{"d_model": 128, "norm": "rmsnorm", "bias": "none", "train_tokens": 255600000}
Each number is 50 + 12 x the weight over its row's rms, rounded and kept within 0 to 99. Layers, rows and columns count from 0. The size before them is the row's rms in percent of the matrix's.

# v: layer 4 attention value, 128x128, rms 0.138, rows 106-127, columns 0-127
# o: layer 4 attention output (transposed), 128x128, rms 0.139, rows 106-127, columns 0-127
# gate: layer 4 MLP gate, 512x128, rms 0.0996, rows 0-3, columns 0-127
# up: layer 4 MLP up, 512x128, rms 0.0944, rows 0-2, columns 0-127
# down: layer 4 MLP down (transposed), 512x128, rms 0.0915, rows 0-2, columns 0-127
v106 092:67 49 41 35 51 54 30 55 38 43 52 45 37 53 61 70 39 57 42 37 35 50 46 52 56 63 48 57 72 48 62 45 42 56 49 23 62 57 33 62 52 39 57 50 46 55 62 32 69 37 53 81 50 53 62 34 45 29 57 43 35 45 65 50 41 37 64 64 46 55 51 55 50 45 82 37 40 64 60 55 66 40 77 50 68 62 28 62 36 65 65 46 49 28 43 61 59 47 43 58 50 65 39 34 50 65 29 46 61 63 68 48 47 60 48 44 34 31 53 55 35 74 50 53 61 38 55 54
o106 094:51 52 44 55 36 70 43 82 41 53 56 46 52 37 56 53 51 63 63 52 63 56 44 23 45 43 34 58 58 66 72 59 52 63 41 32 52 55 32 57 45 59 64 90 22 52 40 46 86 41 67 68 42 62 67 41 23 30 51 58 42 44 40 51 53 55 41 57 48 41 50 33 58 44 82 54 78 45 38 46 33 53 60 43 53 55 53 45 43 42 57 51 60 50 54 49 58 46 49 52 72 57 55 41 53 60 32 52 44 50 51 42 29 52 43 59 52 43 67 44 45 61 58 57 41 43 49 50
v107 097:55 46 23 33 43 58 35 64 51 56 42 50 60 54 41 52 40 41 40 83 52 45 72 66 67 43 66 55 46 39 24 50 58 49 51 37 32 48 55 47 32 55 63 60 58 37 36 32 41 37 69 58 55 66 61 51 53 62 22 65 36 64 31 39 43 39 63 62 46 42 61 43 67 50 65 53 53 57 48 59 46 38 44 41 52 48 62 36 56 51 68 33 19 48 44 41 37 65 56 38 46 53 34 51 67 54 38 47 63 26 61 47 58 50 60 36 32 44 37 38 28 54 38 50 36 49 43 56
o107 095:51 32 14 48 51 60 76 38 46 48 32 69 68 49 62 47 24 45 64 64 62 56 54 53 62 45 51 56 51 48 49 56 54 69 27 43 35 39 51 42 45 60 42 74 60 39 47 32 46 43 47 56 60 53 29 56 23 55 35 71 45 62 45 48 59 36 56 69 48 34 51 43 52 56 55 63 59 50 50 46 39 25 69 59 41 30 54 44 54 58 54 46 44 79 34 44 43 62 56 54 58 49 20 60 60 43 60 41 59 50 51 63 42 55 52 51 29 53 29 54 57 51 51 45 48 49 20 46
v108 097:59 54 44 32 34 60 47 54 36 41 40 42 68 44 47 43 42 55 69 37 64 58 51 49 54 48 36 35 47 69 56 39 76 50 49 83 45 49 53 60 61 36 62 54 50 52 58 66 60 58 51 27 44 56 39 51 80 52 63 54 54 41 63 50 40 44 37 42 19 45 42 43 51 22 46 29 52 45 29 51 50 69 59 47 53 42 39 47 14 36 40 42 60 80 37 39 53 36 66 48 34 24 53 41 50 34 34 59 45 49 41 52 55 48 53 46 55 51 69 48 38 54 61 43 46 41 53 44
o108 099:86 39 61 55 45 63 40 56 50 54 48 37 52 60 47 34 66 58 46 56 37 34 54 38 53 56 38 40 53 58 44 49 63 59 62 64 54 44 51 44 57 52 55 56 33 74 57 54 76 77 50 60 50 50 62 52 74 55 64 65 49 47 24 51 45 56 32 55 30 67 34 59 65 34 58 30 31 42 32 33 50 66 55 38 49 46 57 39 25 41 43 54 39 44 45 46 47 40 65 39 62 33 60 30 48 43 46 50 40 44 30 49 51 50 44 59 31 27 60 69 48 46 50 48 52 26 62 30
v109 100:56 44 49 44 41 56 51 46 47 55 36 64 40 61 62 54 47 31 80 64 48 39 64 54 43 60 64 54 74 78 42 50 37 36 47 54 23 43 59 62 68 60 45 54 56 54 49 49 56 52 46 58 31 61 24 47 63 53 65 43 57 57 38 47 56 39 35 57 31 48 48 41 60 29 51 56 53 57 50 39 40 24 37 45 45 24 31 48 55 64 26 53 57 42 61 42 27 45 37 63 44 57 63 60 46 35 57 51 39 59 42 48 74 70 65 50 51 45 70 39 22 54 31 49 36 54 64 56
o109 099:50 49 71 41 59 56 38 36 66 41 49 77 31 58 54 48 68 46 43 80 31 35 50 57 41 57 46 49 51 57 63 50 71 56 55 37 31 49 64 54 62 62 57 50 53 44 40 40 47 58 60 65 51 64 51 59 51 82 40 49 55 58 49 51 52 54 44 44 51 74 38 46 47 50 62 68 58 39 58 31 47 46 37 48 38 39 26 34 45 51 35 47 48 68 58 51 39 47 37 65 59 37 44 43 69 24 67 56 65 62 60 53 53 64 63 44 27 60 47 37 40 44 36 58 37 35 71 79
v110 104:52 77 56 61 44 44 51 42 46 54 43 47 44 40 66 44 39 58 36 42 53 72 27 35 51 46 48 48 73 57 93 61 43 40 61 49 48 51 41 41 65 51 36 53 55 56 52 58 47 38 45 45 67 57 57 58 50 39 59 30 33 45 51 66 61 53 34 55 48 57 63 64 32 61 22 56 38 29 52 54 32 46 31 53 29 61 39 61 62 18 35 46 44 45 60 54 57 41 66 63 56 38 65 64 38 40 58 43 42 58 41 53 49 31 47 52 66 49 61 48 35 53 33 51 46 26 69 47
o110 101:37 60 65 53 45 59 40 53 60 47 60 32 41 45 33 62 50 59 41 50 32 38 42 48 50 62 41 45 46 44 88 56 57 51 63 51 50 48 39 63 54 50 43 42 69 41 56 56 16 31 22 30 48 57 64 39 63 66 58 26 56 38 65 40 41 58 45 54 56 78 44 76 35 58 48 38 50 48 64 39 43 42 55 55 43 57 47 45 50 57 41 58 53 50 76 54 56 45 77 47 50 44 70 39 54 27 62 68 42 40 57 50 72 55 50 53 73 62 53 41 42 56 32 58 46 38 64 56
v111 089:59 59 64 65 55 48 65 53 46 50 40 48 48 47 41 23 82 52 76 44 72 68 36 44 32 31 26 60 55 59 61 53 52 48 49 56 80 55 51 44 49 32 32 65 43 68 48 58 51 64 51 25 48 54 56 69 50 51 54 51 62 42 47 53 50 57 48 31 47 44 55 51 31 49 22 42 55 63 29 55 57 61 51 45 45 62 34 57 58 50 42 59 51 44 57 56 55 38 67 39 55 55 65 53 52 60 55 40 45 57 35 50 29 64 32 77 57 54 68 56 50 38 50 41 54 37 22 70
o111 093:73 54 81 66 55 39 30 42 56 55 47 33 47 55 41 56 70 32 42 44 42 46 42 57 44 47 51 47 46 55 36 44 49 47 64 60 49 81 54 56 48 47 38 30 37 53 53 46 54 62 38 34 49 55 70 48 62 58 58 27 76 28 40 50 44 52 50 32 47 57 59 73 35 53 33 48 43 63 51 56 77 52 41 20 46 51 36 74 51 44 46 40 55 18 51 43 44 46 63 34 47 52 66 39 55 44 56 52 39 29 57 36 52 48 36 56 52 38 64 58 42 55 67 54 60 42 70 59
v112 083:48 45 44 47 45 63 66 64 61 68 61 44 53 57 61 41 58 39 52 59 52 57 47 66 41 61 43 54 68 61 55 60 29 49 43 55 61 54 52 57 23 51 42 59 54 42 69 37 48 70 47 34 44 56 42 68 47 43 48 34 30 50 53 56 58 77 47 61 43 54 43 60 54 44 52 47 45 71 66 20 62 48 45 37 75 61 58 17 39 50 62 64 50 37 55 36 24 45 39 41 62 62 59 41 53 54 54 52 39 58 56 49 49 47 32 47 46 36 54 35 52 22 66 63 54 29 32 83
o112 091:53 49 61 66 69 40 88 48 60 41 42 63 47 69 41 46 59 53 36 56 45 30 45 57 45 55 43 63 61 55 50 44 56 35 52 45 42 75 50 53 39 60 42 52 47 46 61 53 44 38 55 40 63 45 53 52 44 50 44 58 66 48 43 55 53 44 50 21 59 48 58 55 48 47 53 64 58 44 33 47 73 40 54 39 56 42 23 46 58 36 50 40 51 51 56 43 21 50 41 36 67 58 76 34 61 63 78 44 44 63 67 30 48 44 50 30 37 52 38 45 46 30 89 53 45 50 28 58
v113 097:59 59 68 47 63 49 44 72 56 53 74 43 58 76 64 51 50 66 64 43 46 67 44 67 29 63 53 53 69 74 41 58 24 45 51 45 52 54 56 30 63 51 70 50 63 56 29 60 55 48 54 39 48 66 49 38 32 53 54 58 34 45 72 58 42 63 45 57 39 63 45 56 68 44 48 41 45 54 47 51 32 43 46 52 33 65 46 52 51 53 52 68 45 79 48 35 36 46 18 53 40 59 34 39 54 31 71 52 44 63 49 51 57 61 70 56 68 48 56 72 35 34 57 43 55 45 52 57
o113 095:55 54 62 20 62 46 33 55 56 59 40 54 49 78 54 48 53 54 39 43 41 46 50 73 48 61 58 54 68 36 67 55 49 62 38 25 41 69 59 60 52 62 41 33 49 52 39 42 34 45 59 31 38 52 35 50 54 58 50 66 42 47 69 62 63 43 68 41 44 63 65 61 40 42 46 80 48 18 45 52 46 48 36 50 52 56 41 46 58 22 46 53 37 48 56 23 41 32 40 35 60 52 46 37 58 63 58 49 47 57 61 61 55 51 70 61 51 50 72 51 63 24 59 54 40 35 68 48
v114 087:43 40 51 48 36 58 49 49 46 55 66 32 75 37 57 52 42 22 60 64 55 57 67 54 25 46 41 72 47 45 43 55 41 52 69 49 31 47 53 32 58 56 53 60 53 41 46 32 70 46 47 48 65 46 58 53 31 31 58 45 60 64 21 57 69 54 67 54 50 40 68 41 52 67 50 73 56 71 35 57 46 26 40 66 60 53 57 64 62 55 34 39 53 41 57 47 42 57 41 52 35 33 46 57 49 45 77 48 61 24 34 50 44 47 44 56 40 53 28 57 61 61 45 48 29 67 54 58
o114 087:24 42 40 30 46 58 45 51 57 42 76 41 47 45 65 51 56 23 55 49 47 53 68 59 52 36 51 36 25 66 57 52 40 61 51 36 39 31 55 29 57 46 39 47 50 48 50 46 46 63 57 52 42 46 21 55 27 43 27 40 68 58 45 57 56 56 68 57 44 44 53 56 39 48 58 60 71 54 71 55 42 36 64 59 58 50 51 57 48 53 51 63 67 78 50 49 64 41 57 66 44 45 32 71 69 40 48 43 56 59 66 88 44 59 46 42 42 62 29 54 51 36 47 39 39 60 44 62
v115 106:54 58 72 62 56 53 61 56 57 75 61 61 36 54 65 42 51 31 24 77 45 50 52 59 44 52 61 59 69 61 64 62 32 36 40 36 35 53 66 64 41 72 58 57 57 49 49 55 56 57 62 38 51 52 31 53 53 49 67 51 54 52 36 64 63 66 38 58 38 52 54 53 48 66 47 65 53 43 41 27 40 34 33 36 54 45 37 47 59 57 41 57 69 56 69 44 28 52 38 57 68 58 56 46 54 34 68 26 31 54 56 51 54 56 74 55 60 45 65 68 31 54 60 45 44 31 49 73
o115 106:38 61 68 54 60 45 70 44 59 44 48 75 38 66 57 69 53 43 37 56 43 26 57 70 47 51 37 59 46 44 66 41 56 46 49 38 24 59 52 61 43 52 59 47 58 35 50 46 18 43 48 37 66 53 42 39 50 75 50 39 53 46 69 59 59 48 45 37 47 61 52 45 25 53 52 62 60 45 61 51 63 29 49 50 46 39 20 39 54 25 42 42 48 59 53 34 39 54 51 65 60 43 57 45 61 45 74 46 60 80 62 60 55 52 68 42 41 71 46 36 56 47 77 52 54 37 48 67
v116 081:33 41 58 38 59 39 47 35 59 50 50 59 46 54 43 54 39 51 57 43 32 34 53 52 36 61 50 49 24 39 42 54 40 59 60 63 61 49 51 24 50 61 33 26 44 55 44 63 20 38 37 51 46 50 60 45 25 62 47 47 63 47 43 52 52 33 60 41 69 52 55 44 44 57 66 70 45 43 72 53 35 41 49 62 47 43 80 61 65 57 49 48 39 29 59 50 61 58 40 58 52 63 40 53 38 55 59 54 63 66 45 50 47 36 38 39 46 55 23 32 70 40 51 75 41 72 69 25
o116 085:26 50 24 24 54 48 42 44 50 49 55 62 46 42 47 43 38 35 57 41 61 75 50 50 45 59 66 43 43 39 47 51 45 38 44 55 69 39 59 49 42 49 54 42 70 44 43 59 40 37 46 53 40 53 44 58 41 25 40 45 50 64 68 54 34 50 63 60 60 38 52 54 63 54 38 57 37 47 66 54 37 37 42 81 50 54 62 55 68 75 58 66 55 49 43 65 68 47 35 69 09 57 40 71 37 58 37 54 62 54 43 56 63 49 47 54 73 62 35 42 45 51 35 30 42 68 46 50
v117 093:67 35 58 56 54 40 58 40 49 58 49 46 36 49 43 57 59 52 28 52 39 52 67 56 47 51 38 48 42 43 36 36 72 38 34 49 26 57 57 68 42 44 74 38 27 52 58 36 58 61 53 68 67 28 40 32 57 54 57 84 56 61 56 46 36 53 47 41 41 53 43 66 69 40 51 42 55 48 44 53 46 52 49 52 66 67 34 51 52 44 51 42 58 65 50 65 39 57 28 68 64 56 24 55 38 37 35 53 71 41 70 47 72 51 67 35 39 38 60 72 41 67 47 32 57 53 46 46
o117 097:51 49 64 56 38 37 41 56 50 56 52 52 42 39 58 57 68 74 56 63 65 48 50 57 51 29 29 55 37 58 35 47 51 59 41 43 28 41 58 55 53 44 72 88 42 44 51 50 57 49 52 60 56 57 31 39 51 32 45 67 18 61 43 71 67 53 48 62 50 41 42 19 50 46 64 47 64 39 40 55 32 41 50 49 47 45 58 42 38 34 46 28 57 47 27 58 36 63 50 62 67 69 34 45 32 55 59 55 63 65 41 53 33 62 70 51 55 56 45 37 65 64 71 53 54 40 47 50
v118 087:40 52 54 57 52 48 42 71 36 49 52 36 45 46 65 61 28 42 35 70 63 42 42 41 80 51 43 49 57 67 72 72 46 53 56 36 53 50 33 31 22 57 41 40 54 27 31 39 63 51 41 64 54 49 43 67 49 50 47 18 41 48 45 42 57 47 58 67 60 53 52 56 32 81 44 56 47 48 70 56 76 56 51 51 38 57 57 59 61 48 39 42 53 55 39 45 56 67 62 32 53 32 55 44 57 73 51 43 40 25 54 53 38 60 48 51 43 44 48 41 71 48 56 57 52 22 50 47
o118 086:28 38 35 63 50 57 91 53 50 29 57 36 53 44 50 57 25 42 44 34 53 29 45 55 58 40 43 39 53 67 72 47 39 54 43 43 57 71 20 39 33 38 32 43 45 51 46 69 62 30 57 65 55 33 53 32 54 63 66 60 59 53 59 35 53 40 43 59 54 28 53 55 39 55 64 53 61 72 47 42 58 35 69 50 56 62 48 41 45 52 55 47 57 78 49 43 48 57 59 49 63 54 55 49 57 65 45 39 49 34 73 46 43 40 39 47 33 45 67 63 55 39 48 49 50 49 28 45
v119 101:25 27 44 54 51 43 34 45 38 41 30 47 52 55 40 74 45 53 54 42 52 35 56 46 57 57 65 38 20 44 25 36 56 52 68 32 50 50 34 50 59 42 44 23 65 41 34 47 43 41 32 63 44 40 48 46 42 60 38 60 45 70 64 28 40 38 71 54 62 55 47 51 63 43 49 56 51 57 62 56 43 57 50 62 42 41 54 66 70 50 60 39 19 40 45 56 57 59 35 47 50 47 40 78 45 57 53 62 67 66 40 52 46 44 44 52 54 49 37 29 48 50 34 60 55 79 60 30
o119 101:32 40 25 51 47 49 26 40 34 51 58 43 59 27 57 39 34 49 64 37 55 71 39 55 61 51 58 46 54 49 44 58 54 49 43 41 55 28 43 45 54 49 49 54 68 45 42 48 66 49 60 62 44 34 50 53 54 36 56 62 47 65 46 40 49 45 80 71 62 38 49 32 71 48 66 52 46 43 45 41 30 41 47 58 70 64 75 54 60 75 47 52 45 65 44 68 68 55 31 47 39 66 28 68 42 52 36 52 59 39 44 41 38 48 52 49 58 48 53 54 45 47 09 53 37 70 44 38
v120 107:48 40 40 35 57 63 62 48 66 58 54 55 56 60 50 52 32 45 08 85 47 49 66 66 50 73 63 60 53 46 57 54 40 46 37 74 32 48 67 68 45 68 67 45 51 43 60 43 38 49 61 61 50 57 63 48 59 60 44 74 43 41 59 50 49 56 37 51 48 53 50 70 67 53 71 63 43 43 57 42 50 50 63 48 57 61 57 42 47 55 80 63 66 61 39 58 35 55 41 61 61 60 49 41 54 23 45 42 65 53 69 46 53 43 77 35 44 39 54 62 54 28 51 54 52 50 55 40
o120 105:53 51 30 36 46 40 83 69 59 48 24 52 59 61 45 50 35 59 48 67 65 35 57 63 48 52 36 59 57 36 52 63 44 38 39 41 34 44 50 72 52 68 70 62 61 37 43 47 33 34 39 40 61 45 48 50 45 50 18 66 27 61 59 62 62 53 46 45 46 53 55 31 52 60 31 45 62 46 47 51 42 42 56 61 50 34 38 31 62 37 62 48 51 63 36 42 36 56 38 56 58 52 63 55 36 58 59 40 56 73 32 51 46 55 78 56 51 54 33 25 58 37 59 38 42 49 33 54
v121 097:53 33 70 56 39 62 74 47 46 63 67 43 46 57 48 59 72 41 57 49 56 63 57 56 23 56 33 55 50 49 58 50 29 52 46 69 58 51 49 62 43 44 34 46 54 57 48 37 68 45 46 65 42 40 63 42 50 49 54 58 72 61 41 59 59 67 56 30 61 51 53 46 57 57 38 58 48 82 28 41 57 58 44 63 64 56 36 59 59 58 48 66 51 35 54 77 39 68 33 66 59 63 67 52 55 53 79 46 55 37 45 42 35 86 43 62 50 38 48 62 51 40 62 52 53 72 38 53
o121 103:46 49 81 36 53 35 42 57 51 42 70 21 42 57 34 58 75 36 39 50 54 47 55 68 35 35 33 50 38 63 39 49 46 39 55 39 34 57 62 54 52 62 42 39 50 46 45 48 61 45 64 44 53 53 58 37 43 34 46 33 61 53 42 66 63 60 66 45 55 46 71 36 42 50 47 68 68 63 61 64 64 49 41 36 54 47 31 54 51 35 66 51 49 36 40 35 35 48 36 51 54 70 65 62 56 51 53 43 50 50 65 30 28 57 64 32 43 52 44 30 45 41 72 59 51 73 57 78
v122 096:31 64 41 60 51 39 36 74 48 48 46 54 61 54 54 31 31 55 62 50 46 55 42 31 52 45 69 44 58 57 63 42 57 52 32 48 51 54 45 41 58 52 67 45 60 53 51 67 41 62 37 26 52 64 32 50 49 59 63 42 22 36 48 48 44 59 27 68 27 59 40 56 25 50 38 44 53 24 60 38 42 55 53 44 33 55 61 37 36 27 41 41 55 69 43 32 50 40 53 32 60 40 51 32 47 49 44 55 35 55 48 57 60 40 27 39 73 51 69 51 55 24 56 61 45 31 36 42
o122 104:70 49 54 64 56 44 56 51 59 41 40 67 52 74 53 36 37 57 46 38 38 40 46 40 64 53 63 45 73 39 71 39 61 42 41 56 67 54 43 49 55 39 57 35 55 58 52 62 46 62 45 43 51 47 52 55 79 71 68 54 53 54 52 40 40 48 44 42 41 55 54 66 50 37 40 44 32 34 25 38 63 53 47 53 46 55 51 44 51 47 22 31 42 62 51 57 53 46 71 38 52 43 65 22 54 54 56 55 43 52 35 40 89 51 41 53 54 46 66 68 54 35 36 48 60 22 37 18
v123 113:35 53 48 47 57 43 49 44 53 59 67 52 39 38 58 58 68 52 63 17 38 44 64 47 47 49 35 57 54 40 46 52 34 66 55 47 80 50 47 32 42 42 49 35 49 46 49 52 53 36 45 63 57 36 60 29 32 31 64 37 53 49 62 61 51 54 62 26 77 59 48 58 34 57 55 65 44 52 47 66 48 41 54 67 55 75 55 54 43 44 30 53 60 50 41 57 70 63 45 55 55 51 46 33 61 65 38 63 50 59 70 47 45 75 27 42 50 51 25 62 66 37 82 43 54 65 46 36
o123 111:38 55 39 36 36 54 54 60 44 45 63 34 40 50 36 59 46 57 60 18 82 77 60 39 46 40 60 69 49 54 55 50 37 52 37 45 71 51 51 37 45 44 45 34 46 50 37 49 59 43 64 49 45 62 43 41 34 14 44 45 43 43 59 53 33 59 60 55 61 22 60 56 64 41 39 50 41 56 56 66 47 59 37 67 51 63 52 56 38 48 54 64 27 34 35 58 49 49 54 64 32 71 46 66 45 88 31 54 59 50 56 35 51 56 56 41 64 42 54 52 52 46 60 38 57 67 49 56
v124 091:47 47 53 32 62 48 42 30 55 45 28 34 56 51 28 40 46 54 59 67 57 39 62 66 60 37 44 47 48 58 55 56 59 31 53 62 41 42 58 42 66 50 50 43 43 38 33 54 38 56 59 46 56 42 39 56 55 66 46 32 55 51 43 49 36 08 24 32 57 37 72 61 58 40 51 58 60 44 59 67 47 35 40 51 37 42 52 66 67 60 51 32 60 49 47 41 58 66 62 42 36 38 49 49 43 46 44 53 62 40 61 53 80 56 94 37 29 57 47 48 53 60 50 52 36 46 59 36
o124 090:32 44 28 30 39 61 38 45 55 54 46 49 40 31 47 43 34 38 51 59 65 52 58 55 48 44 54 32 27 41 50 59 31 70 53 56 49 50 62 61 50 53 39 52 63 46 35 44 45 48 36 70 41 41 31 61 30 69 34 72 36 49 52 45 36 45 35 71 43 49 25 55 49 60 41 37 41 42 66 27 30 32 53 67 26 52 48 44 31 71 54 52 56 61 38 59 59 67 55 57 31 40 42 56 42 40 47 45 58 48 50 50 54 64 40 71 31 37 44 57 57 71 33 32 52 40 57 45
v125 104:40 56 22 24 45 55 41 67 61 48 37 53 62 53 63 55 22 50 27 74 66 57 51 58 65 47 71 67 72 52 59 58 43 52 56 58 40 48 57 43 70 57 76 47 54 38 46 57 44 45 52 50 38 71 58 48 51 57 47 44 31 28 51 43 47 46 42 69 36 53 63 66 37 50 41 60 40 49 48 67 53 49 64 39 19 60 60 49 40 51 58 58 52 72 27 33 55 48 56 42 28 52 53 35 58 42 31 50 48 54 71 51 58 65 54 38 59 38 52 52 50 24 51 52 53 44 37 32
o125 108:58 45 13 37 45 51 77 77 67 54 08 48 61 66 41 41 24 51 53 52 60 42 54 41 66 52 57 47 72 34 69 65 54 50 41 57 55 45 31 59 60 68 58 38 45 44 36 40 45 59 42 45 49 55 50 47 48 80 30 71 47 36 59 43 46 51 47 54 41 52 51 68 60 58 29 38 45 48 50 36 35 53 59 54 34 52 41 35 48 51 53 50 40 65 42 46 48 49 61 38 53 44 52 49 56 51 47 51 44 44 33 50 66 63 68 60 53 33 57 46 56 29 28 45 53 36 35 45
v126 077:42 44 21 37 36 62 53 36 76 48 59 72 55 54 44 48 42 50 68 59 22 47 56 63 35 35 68 65 35 32 42 44 63 67 37 52 46 51 69 59 65 42 53 61 42 71 70 33 55 43 52 64 63 65 60 39 59 51 37 75 55 39 45 56 47 60 53 62 61 32 49 54 41 38 69 55 49 53 60 51 43 43 65 58 60 36 59 56 21 62 56 71 39 45 54 49 42 45 66 62 53 74 51 59 57 37 42 48 48 58 43 42 68 66 27 40 31 39 62 42 51 49 41 46 61 55 44 48
o126 081:75 61 44 32 39 47 44 54 56 65 27 63 39 59 45 46 59 67 72 78 37 67 43 19 56 52 64 64 46 42 34 55 53 41 33 61 50 29 70 61 54 53 73 47 34 39 47 34 45 72 44 43 49 79 50 67 52 27 28 46 58 58 50 48 49 60 48 44 39 53 60 41 49 58 25 48 46 55 53 55 44 70 52 54 41 45 42 50 53 49 60 48 62 38 72 53 48 45 35 65 47 44 48 58 49 33 48 44 56 57 27 41 64 57 47 45 68 46 29 25 40 55 55 46 58 60 51 63
v127 078:50 50 46 42 63 42 39 77 28 47 47 30 57 57 56 37 23 53 42 78 70 51 53 41 56 72 39 38 49 74 84 66 54 54 38 57 37 53 39 31 29 51 51 46 62 24 38 43 44 59 38 49 44 59 34 68 60 61 45 36 43 47 57 41 41 45 45 38 42 56 33 70 52 70 49 57 52 51 49 31 60 56 53 54 52 57 42 52 51 53 54 44 59 45 33 45 39 55 42 22 50 45 44 44 43 69 77 41 43 48 47 62 45 41 56 54 41 54 69 50 48 41 72 60 48 21 57 49
o127 086:46 29 40 57 58 59 76 48 51 24 59 51 59 57 49 52 38 29 35 44 58 26 49 64 51 48 26 34 61 61 70 52 36 56 49 40 52 71 35 50 36 51 44 49 53 55 53 60 66 43 47 57 57 21 59 39 59 66 64 68 57 71 52 45 58 40 46 43 49 50 56 50 47 47 62 59 68 52 31 32 58 26 59 44 65 54 48 31 50 42 41 40 57 62 34 47 45 52 51 41 68 52 57 25 54 71 64 32 43 48 62 61 45 33 32 58 30 39 65 71 49 47 50 48 45 32 35 33
gate0 059:50 58 67 54 43 36 31 35 65 46 48 36 38 35 75 57 48 61 38 42 64 45 71 55 49 31 38 59 38 47 41 50 35 55 43 51 47 53 57 58 42 45 52 64 63 64 67 43 45 60 74 46 53 44 58 46 50 62 45 58 37 60 58 31 54 49 23 73 55 60 45 44 58 50 42 65 47 50 66 66 53 61 51 49 46 53 53 67 49 33 14 60 47 54 57 54 44 66 35 85 53 30 46 78 56 71 27 48 62 66 50 48 57 49 44 60 39 65 59 60 54 45 28 50 37 37 52 61
up0 058:52 65 35 55 40 50 39 57 54 61 49 56 45 45 62 67 68 51 47 74 55 56 49 56 53 41 64 55 53 39 16 73 41 63 52 68 71 46 48 65 51 49 51 38 63 41 41 53 48 72 55 55 48 76 44 39 76 45 72 63 27 51 44 40 51 56 48 70 31 61 61 46 51 44 46 29 48 62 47 56 60 68 59 56 54 38 37 49 54 48 49 41 53 68 51 50 56 77 38 44 55 49 25 59 63 56 32 91 41 40 51 40 51 36 55 43 40 50 69 44 55 35 40 61 45 44 58 65
down0 055:49 57 36 75 43 49 21 50 56 52 44 48 51 57 51 67 43 75 46 60 33 47 56 40 41 60 52 45 59 50 46 34 44 55 47 57 84 45 46 54 69 71 49 52 51 61 56 35 51 88 40 75 35 68 71 50 50 49 52 45 60 51 45 59 36 68 60 48 36 41 37 31 38 40 54 37 34 47 52 50 56 52 64 43 51 51 84 30 52 48 43 43 17 63 36 61 38 48 50 60 55 41 35 41 53 46 43 57 44 64 31 61 63 47 58 55 43 34 51 38 49 54 60 48 31 59 42 59
gate1 035:46 70 39 53 53 66 64 63 53 55 91 40 44 29 61 30 48 52 44 59 49 44 69 64 56 43 43 34 50 62 51 49 48 46 54 53 44 55 41 55 22 63 34 65 46 58 67 40 49 58 27 45 33 58 46 46 59 52 72 66 46 46 39 36 54 45 65 41 53 62 76 53 32 61 62 47 59 62 49 65 68 32 31 43 46 40 54 49 61 52 27 63 24 57 58 43 52 63 61 54 54 60 42 44 43 13 36 53 53 51 57 49 52 32 58 57 50 45 59 60 48 65 64 59 57 58 64 35
up1 040:37 47 47 38 51 42 57 47 50 51 47 21 60 54 61 41 38 50 49 37 44 39 69 40 56 54 44 50 40 86 64 50 35 45 47 55 65 33 75 47 54 44 59 56 33 56 46 59 51 51 51 70 57 37 53 43 60 37 43 55 42 87 48 45 49 42 39 59 48 55 21 45 57 43 56 48 49 37 32 43 65 67 37 54 42 54 57 50 42 48 51 45 60 57 46 35 39 28 47 62 30 56 22 42 59 93 35 44 59 73 43 49 48 64 66 38 44 54 51 25 57 44 41 42 59 54 38 56
down1 034:59 61 70 35 65 60 83 33 34 43 51 39 51 44 45 53 52 34 58 48 63 41 55 60 51 47 53 51 60 55 47 43 47 56 33 51 50 55 54 45 46 56 50 59 51 52 78 51 42 45 39 73 38 36 59 49 60 66 51 74 58 70 72 58 46 37 48 73 45 38 44 44 64 45 24 37 44 35 48 31 43 63 50 40 43 42 65 59 53 38 65 62 70 53 27 24 32 44 58 55 22 56 35 67 59 63 56 50 36 59 43 41 30 50 65 49 30 60 51 37 50 45 55 60 59 54 71 40
gate2 091:44 61 53 47 52 55 55 57 69 54 49 64 62 48 62 68 62 52 60 48 34 39 64 71 47 49 38 38 71 37 57 61 25 69 40 72 47 35 46 43 40 66 25 71 58 49 39 38 57 60 55 58 37 49 50 46 51 59 30 53 67 21 29 75 60 54 41 48 55 44 44 49 38 64 55 68 65 48 37 30 63 35 44 49 73 50 55 62 29 51 73 65 46 48 32 61 49 41 69 46 56 48 47 60 49 50 65 47 57 55 35 57 44 80 67 37 56 38 46 48 55 49 36 59 60 53 63 47
up2 090:50 47 60 39 48 46 33 44 46 68 70 60 68 51 72 49 60 43 58 38 44 46 48 41 31 27 57 68 47 44 64 64 57 36 60 35 56 36 72 30 42 45 50 46 57 63 30 36 53 52 60 50 61 55 21 63 52 64 60 43 48 39 48 37 57 63 51 63 57 52 49 43 70 61 36 34 45 67 41 62 35 36 71 57 70 55 54 43 41 39 52 68 68 69 64 41 49 83 49 49 46 64 36 47 41 55 54 53 48 46 55 45 40 53 63 44 20 19 41 47 56 45 45 45 30 44 52 40
down2 089:42 72 58 44 37 44 51 65 61 31 51 38 44 53 37 52 45 48 27 41 50 60 68 41 63 41 43 68 51 47 49 70 30 53 55 53 35 67 69 52 26 42 56 46 57 57 41 46 62 46 48 74 61 42 59 53 53 32 43 53 62 42 43 49 63 54 49 62 73 56 65 39 29 53 30 50 49 61 59 56 58 33 72 48 70 64 54 44 56 56 54 58 47 76 41 57 71 58 30 58 48 68 76 65 37 49 53 51 42 29 69 57 61 61 37 41 45 63 29 62 67 56 71 60 47 38 55 55
gate3 091:38 49 67 57 46 43 49 44 52 46 47 41 43 36 50 43 52 62 54 53 29 24 37 32 37 26 60 50 66 54 55 28 59 47 37 69 54 60 45 45 52 39 49 55 50 67 46 64 41 55 57 39 74 57 61 53 46 38 30 59 50 44 45 46 50 52 43 49 53 55 74 43 69 89 42 63 51 46 40 72 33 54 41 33 37 78 44 40 44 23 47 49 52 40 59 41 50 38 43 39 58 52 40 54 59 55 22 59 64 46 33 42 55 69 36 48 57 31 51 55 53 33 34 51 48 57 27 30